{
  "num_hidden_layers": 14,
  "hidden_size": 192,
  "num_attention_heads": 4,
  "num_key_value_heads": 4,
  "head_dim": 32,
  "intermediate_size": 640,
  "vocab_size": 759,
  "hidden_act": "gelu",
  "norm": "rmsnorm",
  "norm_place": "pre",
  "norm_eps": 1e-05,
  "positions": "learned",
  "qk_norm": true,
  "attn_scale": 0.369,
  "bias": "none",
  "tie_word_embeddings": true,
  "parallel_block": false,
  "extras": ["local attention windows", "gated attention", "attention sinks", "short convolutions", "capped logits"],
  "init": "uniform",
  "init_std_qkv": 0.0376,
  "init_std_o": 0.0,
  "init_std_up": 0.0376,
  "init_std_down": 0.0,
  "optimizer": "adamw",
  "learning_rate": 0.00233,
  "lr_mult_up": 1.1,
  "beta1": 0.9,
  "beta2": 0.99,
  "lr_head": 0.0197,
  "warmup_steps": 262,
  "schedule": "cos",
  "final_lr_fraction": 0.1,
  "batch_tokens": 65536,
  "max_seq_len": 2048,
  "doc_mask": true,
  "train_tokens": 305100000,
  "max_steps": 4656,
  "dataset": "wikipedia_en"
}
Each number is 128 + 24 x the weight over its row's rms, rounded and kept within 0 to 255. Layers, rows and columns count from 0. Numbers have three digits each. The size before them is the row's rms in percent of the matrix's.

# q: layer 2 attention query, 128x192, rms 0.0687, rows 0-36, columns 96-191
# k: layer 2 attention key, 128x192, rms 0.0668, rows 0-36, columns 96-191
# v: layer 2 attention value, 128x192, rms 0.0632, rows 0-31, columns 96-191
# o: layer 2 attention output (transposed), 128x192, rms 0.0615, rows 0-31, columns 96-191
q0 098:106151159087128117102148177129144137181133096127132129132138145156143138143116147148113160157117089104090114122119071107102141137106144129190160112109187127171129148116133127120137158133090156095140102125135104127163144154123143094136148100153144126144079087167178130138124140167124100170
k0 108:140135127111123119115160146125119169133151124076144142133123130134145166096121134147133144130139111077102104136136125165126153142127142107175144129078138107171169124139168134113064127119142175077111155155138043149155124100117137076150157143168156109152086098130125114100166135174176101140
q1 091:119137133131142123131106143133130145109168141142112095153120090097139163127077129137146129109089155144123144143157171094108118104138148130121097175119126122087109094140128157096166147152129126127138133117121161087101106137092134155114113160092117143140156121122076160128120108074150156078
k1 106:116145056100129148151114139132174077132130106140111116116107150163103114168143085097129097097123146125133176101158102120142152098101107135103168126152120114107168119125108118117135116117146074156142138120124169109127083073161126164102118123114112133114149106094133141146144148135123146126
q2 095:119142144124124093136126135113169150149116133129136106108136090149145097095126104124137165152208148152127130109111137144145152106112113100120118117121110145145087143138153120112122087110187131121177131153132163100107091130118171146132103128128137176141163169087097124076146108170151135067
k2 105:138116133138147093113159164100135116136148113169147138131124096137124113126148126141142125120139121101180155153138193116159118130187126083121076128159128139101171093101132112178091117150113120137124159127105143083164145150140136131087096116161145145134094146109136117121133138166112080085
q3 113:110153101132132126141103154065125131120156148117100122123130149149118145148134156108119091168176096110088141124130144135130120110133157130158144134123143136119176116123105103085141114103101104101099146115103144099131107158154138138163140120127151124140122136098160130122139132148124116140
k3 097:116128129155139082150133175114135129119142129162139122126146142134097180099097124123126137142140105077142111129103072102114118138108090153148081147124141154160089141090133130106141136108113186056104096148131092134138138120105105101140129132132135130136079098107144144138129126146098121137
q4 097:099148135140097105143131109117106159160119112137076171110072123093127127120103143128156103135134125134139153112156172146148112140130126146116108121149125085166130144161153097099170188098173155173144115147131084139117127109116126112149156122150107176131115164154121121105130124142126098180
k4 092:175124114150112131123135100119195126138142096128100118130120128126136107108152119096084176123127100126115123152151152143132091163120134119108123113084148144127128132103143150147166104116146133102151120123103135113136131115098096110153157144170158132154143114106149136098127085138130138141
q5 098:117130148187162135152116112119149145128129140116100119131121098107116112157125114089127146101079110119163120148152146126155126147175133132073197132087129150111110123133121105090143125162150132154121122139096128099146056112132124125106124086104105137104141123105134130117133107088095139118
k5 091:081141110119189095162101094160180146113115126148141128120104143129119152125139162137116129134151131143161117124136151112160120118112130150068129183182171142088078140129094162113166129079155112127119115138135134127140085121168072142115114165110138136150180113119134172174127127084132139148
q6 105:123109141182098101113144126112130105143107143127131102144149113177146108132127064117170148131123092153088132140122099157098082122095130129160155126143160165129107114111162145159118127139116133095131085139156161120121140088134140129127140169135098151135122151149143106134177125120124139138
k6 087:141105086096127151111131151160109148102160116140137115155107121140134143117139157169156105143130159153114149114124128124166184106148120105118144110094130142082177127163085127135075100146130072160126112154125102150126140128107137157100107098159147123081120146154144159113148125132142133130
q7 099:127161113129141085119123110074090133112128140113102118121093110080105150140115139093088120180119082119130112131144146140147143124132128136168122129101121108157129089134105135120122118124104100118153106115134127125075160152159100137099094101119124148135141079105099128091065111147124148122
k7 109:089132147128155125153109137099145113102092151154134140091145161094105148174118176109096105086110125095132138064145106163128116109122116153112131143169153123124132118147113161105164181078096089128133116110065155142149137143165139151120117154117130083120150139118122159113134130118087144117
q8 100:165150096110157090148179180107157139132132095150120118117156175095093125157162106114117158106123112112132088123143120153138120143091137105131122127119103108124085096077116106151096098123172134096140148099088102136152112164142091108128100129131171155150104099101140093137099176137119143163
k8 101:115098153122094176156123146106119125133098142127172152150134114102120125096126155132141114097152184122089128111154118120150111156165103147141174076140106129135162122141123085126125140174154119157132138130152148124118099116124168107107137153133100110139152088138114149151128189116171151116
q9 096:133126138096139107127103142138091162117120150108116152099143118144126149124162172107139121137125127144113134090105206121117139097134102146096101144138119122165117107131147110156134162161208112149132125126114111153169109122128095137108122077158112155090136119130130147127160145115131153115
k9 103:148174135130162125092169135131155133116108120145148080118150103120138125149155215059066123148151082137149155125114151119115120123110089140151102154114183113128104103141110157119157135114159090129116099096064114107156154151176106123155094121112134138098127112094147153139125112108136138140
q10 092:138149138119109090128147123100133116132152138127132165133093155136120154119133157119127107135112118081129132144149152172131095084127141139100164132102150145118161145121137099161127135102093114119081159108115124114138126173195078141148157128093124123150093105103141125178112142117139132163
k10 116:118123124170113101133123110132142152162145109133096123126121127109131173095126083136159149109126101103116157121092094092149107155107139100141116129123101124141141135098148154138141099112122196112119105193143098097118120082105127075138157176130137114179080152122109134130113127137167151131
q11 084:103101078097109174137128105138152120107155114093163152174090102119119110143145155118104140066153123088160102138138108133137135145179140117095130125126102108141137129143112119088151092094120115115114132108122135075140127119116086116119099134064123094126105123133124132150108138170134119093
k11 105:120144129159112110119106100139123137163111122126121172140119156159161110148123093154155107122131142103150115155107125150120111157093153117120144083147100090130114131108156145109148117111117179077076109160194102094125136088109139112151149175126160111149122156138108125100140171090100124143
q12 104:151090141131108187124159116149128129112137117126149130158156115148128137134134056144123124107085160127129071133102109139113122152126106088102111157110085152104125127120094165183082090149106123108128092113124154134122127089129101140145100150116116114102098089152111119119159128108117162113
k12 099:090122132081137163131098098148106131132105188096123096173146140136126124155112163117162140106101184179072112122141131125105129131151118139138154103133118142114149153168120120121114128152135078190128146105131140126105111105118122186080118102122103126106133151190093181145137121099124176132
q13 106:147103120108106115095169143129117117118118119122167140081127161149145111080132120156116124069166116106144127164116089186133092077136135089154114094145123129163125143122111136153092127127153109113111145136154134128142156159171124104145164175128122115144104118114151149137146152140129152086
k13 095:145158126150074137067129116116079163118117141121111136154107120117150177120118112151128123155102141129110156122127128085144119110112111100121104105117084135114166142161103137130105131214106140154169133162130156127112119124098178101129100122162142110117091183116126106167168123125092147124
q14 098:126144155113158139143097132148139158101157137149112105148124086118145143123166123087118154114146154137094169117149151100108139119132135124105151146099145143128104100146113104095149145156167093151138126095079160078096142107102139140057118075118103108101144105113109170113119095092132109087
k14 084:105164124142146096135137135128155090139120117165151114108145126154116130143097115116077092112118084070168146162132126148120111111122153154146133138197159113127128100082140147169177160079127153125096133138108091114162146128151112175122093119074145139149108093088139146140111141115151116139
q15 097:121155132141178118127080159119077129118115126121089109130121153133097124110146113101089145117133147100106183124168140148134115080105152111132138134108077107097104127135127135163121142135139113080129116105107140123075131151140119157087135136154134123100142108102121132131122134109114145099
k15 107:098152096108139125135142118161114118110109114207114104126146122106076129163128133121098144107142121162127136133168132127104127122171115160060100144175151141091113110152128115156171133127143080179161124148096139162123112107122119161121105121115141161114127086133135174169115091123113090132
q16 090:134125125118123133134106104108116149161139115134109128170144146146099133139132148148147146136114168112138154130110145098143151156090150111153118178160161137155108137122123147117131119116114122143141145129141130138127143121161121115143086094108139097133137158166079137096123128113146093152
k16 104:148176131153150084156159142128160123187130125121156146127162147118127125119136091133133143153138106083121136132086167137120135152143163097158146138117164097109151126107161173123103087122119168061069126124125122090186134119130110139122147133112173133150094135140093090125095123150148112114
q17 097:102096146110108156125145106108153155122121144108133108143132120117103132123115155132097155177113106116146113116114110136158150144139119117167117133142149119124179112154094097087121110169101119137137136155134150114097156115126148114130102139130112117134139111114094149137088093145126128079
k17 104:131167140124147082126117119120159130131122124110121164089153185124090150141103137111120121135154121087150145098126098193103109134153125130110118143111130099105146129147138153105101192101115110140104134134112128141121164150177175130150112170111105120114129088095117131129137151119130120127
q18 088:147109159122134177137105159124168122107184132153133112116131136131145161157132148136116119154115135163084149129112121104125139125063143106141143076108150113117136142110104137086110126149108123124120141114108143110096133147124127158145135172159149104128143134098105098110160112150150106102
k18 096:155144136154124104157140146140140109113179110124131155104126127138102114152121131115147110165144102092150108157104123103100123151108104109137131159173166113160112115094138114171117096128101181081118123174142119120164131144137111097088120123094101125122075103090124090160119159152148132147
q19 095:135117128114134122106146157129141148127147138126128107099116113137175114134141109098095145087184161124131165171109167114178165109148167114135161110121114138118111121134124124119134104152138153120085138160111147144137105158126151071151145111160139175143125149115148137123128129166093101085
k19 105:125128117156123107109096124114093173102159176109145103137107127127135147103143131126118119132118114121119086123137142107143121130139130139118091132142089177100095111191098119177108130149177121088155161105105137122122096136130107134122138080176176145130099132112153174134153119116071137099
q20 099:141122072138157141118125104120072126109114126136115139118103126131084121122132141113084087144144085097127106138149100161119152103165149126123148111111122113174132132106106122104113107116118125063122159132106098125105161137141110138137114161119126113118108099089148137117118158148137146128
k20 101:127094122098098112168135113157060129120124137160112139148143103129101188143117130116118162083125095153138139108167101101123121137106104141108105142137130122139124158122137096115129142138110145122125132131111108170102121122118129129146143198129113123131138141158120189153162089117081141167
q21 100:150112126109118140106148142193154155111124123124130111132164130161168108132148113164147142090136131163111160088110109105106131109077102106100129148109154114122072168133129129118126109137150138136150135140129127146136125128110137115151179136125168165141135121111109105132144128113125133144
k21 099:132130124104101148111143148102128109105135131090127141186108102134111112149162123106149125134137169165135124114130142070139170144143156124129127096104124166114135128146122073193076145125118108157133162113103136158096131140123141130099139100121084139122133139134123095117114140089111158115
q22 117:130170109104143153137101144106128104094120159150101094142126148133092125158123149092089079126148109138115083133112091147141156102116110141132148123116132159119138136120119157130092144103115103134135137086090135131124135118170116163130159150103117103118126093104156128115129110156092126107
k22 096:145166150194100109151123152081130119143155107182126136140133151112130122101111113136139133138144113098150117144110073103132123158116098137144088113160145136197091126118161135120128142077108163082120114131124105140140149129142095133155081185111092130117109103136135089100127087115111134149
q23 101:109122111099096159116146104148138171112060124135178151129136166091126135101107126158145126146119157117195124114131083143143138115130132124067103101103098122175093158120086134129145128159145120129139107154155106169117122144132119113115151107125135152135093107147123128130125144137143147118
k23 095:149160149132124138092115100142106136117085156075118100138119130104148137175157151115138133100115141169143113121150126156116112169165153145120160097099094127130150119180150106120129125131119084153179106075106127150106139122121138123168124150124124115109157128149143132077159115123121143139
q24 114:107110152173137134112131140153119150155169122142148104117124137151152101139126090157130117126112164142170155159151116079108144136130158129163121114126138163111171119109114130162147145168107159131117155172159108116128142149094120105144160126164142142153119149133150127156108133107113121096
k24 087:122085131090112148119106084163097179115138149093185129114110120143128130112138144168148138129122149141108128129138129117150142112159133128086171116140128109114173143182085105155112083184128116130182127127154154145095100095143145140107162083114163095141120149137144137144132087140104112123
q25 090:121134128126070111120174133077111104157121123130144126129102142129146124124150134120154092151130123134124157105112138121116128105152126136148172045128111053175149157140124060109163117075152156151138107151117144123125095145126137115149130104138102154115116177129140108086151155145154080162
k25 113:161132127142143105100158143125112152131158096121156145114111082133158151133113114164137137130135088123112150163105155151123109150131134123180113107109122124135127097075161118140137092114103173096087127164164111113137159144071133092135146140159159115137088149123143139078151152131126102121
q26 105:114165171156134152132139097153136122103094142159102122127109133148124091138123175113134128144171122103172132149142162182115137163165104163136111112139112149164096138106148102064142135077164122144119131151139139142149115121137141116118095076119121135114154135138127137153121137153136162113
k26 097:133153110161120079106143102100160098170122093165146135099136117145128106113098088142105149150157107080186124163114174128119118159116141084130089128099128124132067120097168153105156120137134189077119122111134140149140129115127114109154148105123152151133135132120147120119094139140171126155
q27 097:112127125117135084147115175103130148154169126150170116142147109201180143150124105148119132120115119127113148101098122142172171090092144130128164151135134119147105115092108127102151127138125119137158117150132145133142100129145157130138152130127113128166115173135129112139154106156146145087
k27 096:163131085114159127132158137119104160101155097112156131167113114112157166133140115171142166156098108077136147080083163096147127135164128118151129138110126137109172116143129107145061126120119137102105151115113104126123149132097132116104140109161120125141127139111120129083128114154122133117
q28 087:120128130103148142095113110143129145122079133089134108095105165114155113114121124113173142119125146129151126123133142109107117164151172105142084104116071096125130131140108132129149123130149154133146121168135152167127113135107122110091121069140099148095168141114133136081125123151111115099
k28 114:139152115118164158126104131130111105098101170108117089142155139109116113192139155109120122096135146161143074109168103121122141138173114188130146122129111157113099115173105146116157140131151076142175127073104178161125125149165150155146129096141104121096157123119129153107138114122087119130
q29 110:148134159112130114148135111118114108133123112152114119135125098149109113126121152101128118178145117121112138084132112118162138104128073093120088185088141127127168146153105071127129137119104091143134124133138159128131108155122148142121145092144099150089117146139132105116174097128151127208
k29 089:107122165116139107130165148113141100134113124154103124113179100129097127159106143146118130130128082087142125142132142156106123167161118147173098145103172122156146116090170141125079118092134148137067144156122124139108186123104109115128127130139064111126114124121085123067118157135122117164
q30 099:139099141111143141113142169114117085124137128139129113121130126133114144100106124130114082074125120111082086143136125115084142081132093125118116131141143130118139115114103138171128122119140116122105140094115139125127163151153069128137159154104119117136140109130124145122141142122130106120
k30 100:138098104141076146108130163109074146113096141138111081131114120113060171134148136130121113113156115120107146142130070085141156103092129120182125100148140136170169123134138140107134125109099132167122109163137105135056118096135141142160148146119081131101104126112146142150165113119124151130
q31 106:164124107102157103146096128125103143114111144109100123125167088149099129140151134113107151145151106172130194108119150060142117124127144123112127155135138140134105124146140070112141134186156094133119112103110140181129154098107155141111157075130102165098122104117104150122110124097110124120
k31 094:084150138158143133145157165121149089090128125160129103123126120129127115180124172081107090136142110118170138118139134126082126153128101176134114170104169103142110115152114128129138164086136109134117112084061102139107157131159100151165114144092108134117153062119118151085097118090114154132
v0 115:119142138133142127144128123085116126154163119136079154098188083121127156123144144154154136123150163152117118139141105117159151124164130127125127112147168133161090109119102156119131126170121127096124168129161120131151147122149119125089098118144122125129135085119147154144078130126107162127
o0 124:085116100127155085168100158132150111139189141132113103118162147161106127142128103122117168076124121115099148142142127125143113125119143161108157109220097114139100165111129153141132138145167137126099117131115139107134112153126166129096099107112123144127143132098126136137105116147129168144
v1 098:130156162132152131132132127168164102127070126137095119138145117123120107133065128127136147068158136110168114119118140132129092112137145111111105131144114137088134125123145135149136134101143133131139134106113164116144122129106155126121092107143113139127128141121179093085136134097121134107
o1 102:111135092158105143152137151162133142139131124131134127137125136089112134101150100158197153108144158115162158123096088174123089167133173127122124084123099150159112117132177123095131103145129130131095166170130156164124121156151098139127123159150127092110110148102089113148148129178071159133
v2 094:116141065129139107141129144154154109120132127120128142126127112155130028119150120134148147123158092116141143125150118122110127098112157112129106162112134122150106136142145101137135136144145130116107103112128148103134109112114128134129150101093165159151133122096091137089106152132142109151
o2 103:167166130121108121137161111154080094164113104152109151129077153131166100112138104086136122156139119119111119169152096192118088151081158104158130156129143128156106122128150155137150101115102159094084134130121150154082124102147121095143149092136159080120099132148157136145108204094118135108
v3 100:127155095151136123167121135111095177141092151111079143133141154159109151133089119121132134123123062138153155114107161087142140143137103117117133156141127146138115142161154184127119133154106137134090083126114104105129176148134135150103123139151136140132133104113131164141148151136107105156
o3 100:106113172135135127132133073117130164138090099088105176137151150091123152144153123074153116141099135136128155086115149090123137132140133117130131114085097142100111189135083120134112119141122097158117165116173146150150088186108122128116153096130136126104164160143137142126135124137105136120
v4 104:115094132101137192107132149155149162126143127133160107116054151146145130130193141121113143117165146116142123132153119094171147110123114133147145120069144130127194123150117129127104121142135117152120195132111129164131125164151155127100161128146128079109098139092121130184116140110132109081
o4 099:138101124124088169096097138138119126110154170126138121149129112130121134115079164167091116130098127122109089107140123141119131172139099158110138136122151109177162096080113085112141112118111116114151144077114108060122138084124120116133113194144131104194083104102158147171097101121150149127
v5 098:149183145122157096115151139192148127118157129164176133168149154119146086118121132109134119139109134087127101129126151150119112091120122125119079127146140106123121080141123095119163121119084131081144157131123107106127094140118086131103109092104146165134136121113120114126112140095147103119
o5 099:090136111152128105153173095104123105133097106175139153097138098108142071105126114153112152172166086071142148141113153172116084142139136122121114131155140121170097070098137114140173113125141144110136124101172101147136151171121151124079096163118115120129131133128117132120088134128152155172
v6 102:128096142127114079093127136140130119113117114107151120154134163126157104111102152113117142084104148104139115092167128138087117154135119142066112124115125136107119084122122114108141126088129133134128163139114111125119063188124119125146148092117124127102156170116174125137136111123134121112
o6 107:152114126166116108114102124123156131116132154144138130152137122107120121117099143179098119132113109131111152162119134161101153122208101122170105131117145162103155117063106092119187110153092128116161133174134143143104171132189136171085136146135111080144109127110099134169120115105132113124
v7 105:137143115118143095146147134140103147121153111119154129103154100109136119134183143141126110141140141115158143127122168164131103100139120127127174130099153127116105131143133134132117115102119132161132132130121137135135119153117095138103140129093154093139107097150158122167073159097140168135
o7 103:146172109151113121121154121138163135124134150134151164122073160119142124121132165137121132140137149112135142127122092147148167136137112171116132130129165143124146098101070174161109118122165106113122099127093134132095138159139095089162119127139139135101103142144078093093085137145164153183
v8 109:113100109124148146112140126151089114138130138102094105127124136142093110108196159140139155106113110145128127136124121100107114103108134153123169161146141155107166146136183135114121099149145138137094168130130131071142106100120108143115105142125109126110117102120100143137121120096117130122
o8 101:108107183136132130116057109125119117081153101142121054123129115112114126138117147080110132145124166128114135085086118087142143149129124114111154092147124161095118094109138157116129135115125154122130152102116104138095120099172115166156108128128123136093165129163125143131119082108117132134
v9 095:128160111142142082175114112154123130138126145139127142148181164140128117122090122108115145157069068117126163105109181133083130139139109128137099146171102174113106118124126128165147160133129120096109134106134121123104151107108122143098113151121146144147128134113101103093143122119121101155
o9 104:090137120151133106191165074138118097115080106139102125148125124109121121128131124065132134149145113125165153138108121143120121127093136112148087136103108089144080124128143150132116121123137104120140118102166149137096119140107105144123140125144161118084130109133110124126129140130123114149
v10 107:135117156132121158131135106114124187118129101123119132126115118140115091112061129137132109102143126120144136139131111094104122124134134128091038114117123128157130145139114147102140140110162111156143102125156128169109071137120096135135161108106141103117149167131135115091120101112109053118
o10 104:086118125109090121095095127151108124117143170148121111165153106120123141089104152194121143113108138108127159171116104136130112130153166124143122146131145130141145115156113084100151119106115070126155138120135157120098135079126128158125130149138094082163124114106103138194131090106102108139
v11 089:139138088115134111108130144139084156136123156141102124143156167150125172157114138131139105163109141122113133127117157155133099150094136129174133147150111111101117125117140145123095118144126132087131157120121105155139071130115088125103114140142149131134105128121177138137167145102113140097
o11 097:105134112127128105116140065129074190129112098114135118121114151141130164190119133178156164156110143119161111103076087101158190181129130132092146136086153115128149142105140118125146130114135115126137096128134110138123179111147092136127068146154085106169128127137109109152128127148158146150
v12 110:112143100114131142173127147152145152129131135147118138143155137151103113123124111120151166142182098129127145143112124115162138121142155120135098141141156114157104183114128112122114134134099136136140109137154138119155114081152111144147166123109128119125126111119065110123072137144115142149
o12 097:106110147086112127175133133129111134109162218129142161110108128136130126116137122121161153129152126121129134140133149145106096130085144144126127155121143117128102162157124156114108121087115104115111122129086085148124128091115121158134151122080143088169139125104141126131150111082119175149
v13 099:114129072122147142135136133154125117125086137094106142081062160167123123114122108110124168140143085121115122134129111130126148136138153128154104162136104138146113145170088142093134147174164124149101111123119126125115108112129148128157164132156121149144131137104083115164177166143128077166
o13 105:165092137172149169121156100138130139159140141122124079139133121152136126138121075048132133138114144145148120098121115153136148121126148095130103098109115146116148111107134097095148107101115144085139123084154118102114154103151164109178131066113163119146170094150145121134106115141158121118
v14 108:156133133113100094109147108144155134138089127123168162137165142124130169114113130133164100144112153123120110145104109101136125144169090119108109152140125118103130113111120113131098111100128128138108081147131115139100114065122096132115136154164103088118091168157107128155126139105117140120
o14 093:148088116121137109091154153121157138168113091131115110147167106117158143079147089104126121140154142080156097164129115139153125133072139115153123139109122142124138133123135126156083168167129146151143099158143111124160163136149123114154080152176145138152105112059083138085121143144138090130
v15 102:139131120113154159125137128102097139125110118128127132099105119119113113106135144108115139105100127130139128130155134139133124115137173160143100093114097103128093112169149081148122116140134140138110168111142128139094110128106133122133124131136113180112128178098141106156136145090132027097
o15 088:141157136094100132105090102150113131092131151129128095167080087093127132140125137129109146148141117167125077114129131119144146181113094131168157107122147138155158083140121116096152102109141113114138150062107102092103152076153134156154118137122108117129122108135119163155117116145137175162
v16 095:115105122145110137159117118140167109140085100132143139115112122128112171105134140115118128078194165144161099141142114131198153075133145122147132123069132117120138138128113144123145126115159131111117135105147157168152115118145178136133132133138126135156150134127133155110152133155160057154
o16 102:139149080145124121087110137129135118181158055138120127167108145158126120155126091144133143117153176129140119126159125121134179128111148149117194097135111122111112100162172148105151116113146119124105139170154160117134129131108145068123151098135118133114142147112131122136134143114129107120
v17 106:117117120146151149126107139096126143124158129124139163153128155125119062105157099140129119088088112138149088139162121107138167150117173142081118142124115125119161097153112120149173123135147127149134161115120133126134139116113151138145098079095143136112153101109060118116147150122112073118
o17 104:104120079136100131153139132134098102127150121143155108157140143088127096134142138099125114158133165115137123098170123165121100129155130123129122125107179155164131121133104121122112142094137113099076195157160119133134132155119153110136123137128148112125158098094179124135160141083145137119
v18 104:122131118146084141127136149084058104147108142151097117118130112146083127137123137134145116166160113164115133110107108131117098142134107123116127136172113116126156166132113143125137131139143104148132082141108152108136129146115125144136119114140120170130134117154103143153182151145135124183
o18 100:135111129139154124120113150162158201119156129105119109103116123133103152138119127101089089130090142143113155087132143108105149101122055117104144088152136122105130147128123120123119162099114108155117090111102165151113137110108080107111141117087117159152099130109155084125151141114096110156
v19 110:111101108120104164105101119145120118126156144087103124130124162147090151120134169114132129136132183141156145109153157102163129179159124160090167133113096178141147165122124142116098134185178142127123131109131133155107135090142104131120147176134095144147124115104095156153149124138079104124
o19 104:062129131120124158124099138114140125145105160116142091155116117146110148092100166092163159150184161169131118128114098128110111129111153127128146132097140111118125117126112094120106125141149132101135156159110150111129126107127147107160112139124130129148156138153137159138117114144120125124
v20 099:148134132116144130121133134127109177141158116129170153119143150129099138105178121123130095157116136117120100116106109105168172118132082132128109161136116111179138105131126109100143118145101136118107175144169131141132142095143102142139132120126163120135142107148081109148126156117132144147
o20 094:118107111124127090140214125158129160136115063119097102127115128160147087117173086125115134120148132106144120155151139156133138094133109126131140194121117107139144119149158119150117150087111131114082121120121139104156145095108147086131114104134099150103111092104132113132114135138139090144
v21 110:134097132132107116123123150134193127157162127151115131116104187141110141122119116131149086175141038143108115089119135122119147177079128122160138121124123148151140118116164122130116125060112137076123094152134093148124137112100133138127127131186123119124131127129142082089154118128126123176
o21 098:128125134133105101178153150113173136169091082152077156100076101104139121129157076150139118136122120157155109149137127154168137116144083087114135124159135127145132119138163125144165133120147142118115153146146135135156135161128075103182115142139133127175120102075112100134154119140166095148
v22 102:109123153107134178123144147128149145102129134140136121111085127156160099137158132131109108121183117163130119117140145135109172125105138153146151081144148146144132107180084066111116109115127106152156163124115148147114128154157132126161153109136110087097126165126136105089122124117134141095
o22 085:128122118086090143073134117151092139085134179131141099141164122122109138156128130130131141117117107155123130065139149129136098149162128152107154120102150135159148103140097130152151163104111092111155134123116145085085135114116124152120142095113121113078111131102094133139144092085140156108
v23 097:121148107167120149150131154163139132133149140115070149154106185161097129117078120128141122089141072123138107144132091093137154147102127124141118145169090112166125155148146123135148142085131143110134097147129087121148131116115106120136098143127110099136154123122131115109140114141113108135
o23 102:125057105170120146108136113152105110150115107131098121139109119136145119140109131136120122134103142130137130120134123107112117133094141097135074152117063112156135139160110124129133142117142158133140118127132110183146160109101145061144149096159188150153179175140125128112140069154094143089
v24 116:138154137099106127104152144113106164112136124139178140123126141139179087124125127124117137095107113115100103140161073165127111111098146109128131077076138078132128120125134093092154140122115141148136159112106137095130177139133123126145141122091127142132125133117112112149157125104156096092
o24 120:167123116129142161107107130123106122188185120125126175153117135136152102150151159146113106125118129116137140135179123146115120130140156128109144152095122094102152119123178129087147168166151136141118133130159095100134105136113165130145122104120120164155130107149116097129103181110173155078
v25 093:105133127142145057167099136090086133127135139132123129130166170090140123139096133126153069122108138121133156139131144174069119147144110112114129137159153150122108085140124170155134138106164116140143080149126124154131105137133091135123145134109105118132135157175160117120152113136121160119
o25 092:111105181125135112129131139108146124156127156154125150090115136129108110126088123118126145168101117137105138138098140079117129127124144102124100118107143155086134137128099161111127160130136096083124122148124080126088136099134084145129172149131102135127133132138084143112132107124101120105
v26 096:141113116129121137157108135148138082151148112152132122140170153133107167133180137133136139086133127154137151138126123090189131175103147126163152132138131119143132169109118144130133110126118135099100128131149143137130123147122145157128150121174142084139132114140115171177122103157112129144
o26 096:148101131105156122137088118112123133126153152127122058141102132156143094115133126078168107135124128147114116135115085101134157138137141130089090149162106166105148142126140119143140111162120167125120108147132151162100138133125089130096087167161145141111152149141118171108158110141141104124
v27 098:160120122138135175171118139122202183137122110145132139142162139133125120131063132123109119113166128133161151129100168094158152129081107123158165100138120158121131125127084125125137141090153098146130096161137108166147168162133150110133096116120110091141127151129125122110107103146140139129
o27 106:086104094124132147139129107122146151145104066132092138131097134144098135125137172137129137137132122130157131139085139142152151100107122105121127184106137092154126115151102134136132123058148072133169113115126174136102096191153104105132148114159101138119168127133115165134131084165147097159
v28 098:148133110154126143097142128134163080120157126137119126122083094105144123126144102117117130127100107105152152121154138045095119145154156133139118151097125139122109110115082118141151104106134132144125184109109145123113112107132096102172103122157124166119131112091139110159135136121139068155
o28 097:149167121135126159132089141155108103062122159168141131117112156130149116092131125125127101136096145109128094138136153169144108138093094157148134132133118134157138102091155108154135089140151145105130186133133111100115129122146125187110144154139144100144114140111118120139092121120165115127
v29 094:136097173118107120132104120128160051119091105121090110124111155104136105144138132125125122098121107106141122135142146126098126122107174124175121096117122116119125093113085167141151117076172121150134150099094142100133091132134109135143116182184135150110137125156162151090145108112127147122
o29 104:135160140172087104075096168111182107097113115146145170157110142086127154120132104126126090133104140112150114102154134128115119133085159120109123109158137178096124077090106116161140133129128180143124146124109147160085125129112113148141133109131142103048073141122116162097135095116135119149
v30 105:131153130139153156138122114134130173124099135131096128113120108146121113150076115128130122175121101127147124108123104126097089133108161119151064119114121149143129133138116147127139134135081148135165095115114135124095140115123112125146148141131099172142120156127094117130141109121107114144
o30 104:110141126092118160153160155126117148139083208120135163126143142155132126115151155107163133117157107128169096137128158081109099167097127148112080118129124119160129158143104127130115138109121140110147140118116139157127109084113118144163136146116123107182127127106128141126145122126095164132
v31 102:121116149089152128164113132157147096144146130174163103119130140133141161138155155115106153108124169128082132118151121136096129151179147164159104108153130203105120117138101124163139112121171135145163166159118118169079162107135104147099126141111129170090146142116110119156138125099136150115
o31 073:108115131074128155152115138142137109070174186157113076172143089116104130120121200051134131127139107155146135075128161119128108145134127143183102125146155104160136091119103139141145143140129095127152115082129132113128105068120131160132104129115109130072130142108112163102136078139150142106
q32 086:129115148104151146126120157142165088082099134122120129135102128126112110108178122126095116131094114107164123071166117123124114145153120126134140120180080095109145117149137147125105160136140129084143161169110115102117164119189141146116125151127089147126133096099134155165092138123118145133
k32 143:109102108085096154114101141113134159127120097090120088107086132143134140143157136124121114183149158102122105072089117131120160098106140178140155128154140123109154165134107116095121111122132083120139133111101139140145134119191109147139117114084094100105105126114122139151111116129133139094
q33 099:128084121139141162153123131114114133120123128125165135091175082118157124116136092132151159089116129105125155100129142100170122170170125136133134132159097108105122114127121130065125150111150128148115132119167126118121084106132124099135125117137129085124125185133148137112089164081144100121
k33 095:148149141123126141135149117160156078141124080111165138093098122142081131156151166125144137156130104082123132106116161108130147149162165132125098096149106128139107166156102077113100086118125133096134135155172127114131159121131101149067139106133137127128109129127124153134155182126146139126
q34 094:112139167138109130110105132132105122131119091120119126119120133132104132141147145109143134117126143111143157133114112063127140114111125123126131133155163059097093165091113092139113110089121101095113107128127152087120118123167097138147086148126152117121118139151137171167110145148153105154
k34 100:148174121174127104142155108153131111122147137127115157139112144136145109135140110132171118087135088115134164142082125129166130133072127074154134112132144107154136131110159129098120105159087138154083120140171100130149142132138088108141153120141162118129145154129142118091136155135112159150
q35 125:145139157155082151135157105126119125169123099084155150082100118148133123101141093139171124113134138120123170149084155104162086119093136085166146088123128086139104173129120132120133120135117153124124123139190130134162132114082127109128171162173145137136094137164078134139166132159150111126
k35 092:104088128112121201119113133147105147131086161101118131137092103095139200170116116134142127100151168155124120105128112148178139104137143147121195120092117119155156161140164129122125153154127131145167134111105138163137111108080155137135131127146112121105125119122142187175158153139132124107
q36 098:136123127100129098113122181163170136133137125164099113153115121098112088136175131125111120150148121102162135134159133096103167115163172130118129137145137103099126115135138152117140147139097112138134142092113118127093142150173106105094116129128145126154139109108130153105066099112126104136
k36 096:158159143193108065130157097084132095141163119114148129120124149153136080117106094162153149138088100091144140139133163119126079160128112109155122134128128146115116091118116095138096080115119151095088136194157078109166108096135115114130146142137144145172110120099139096127155126111152161129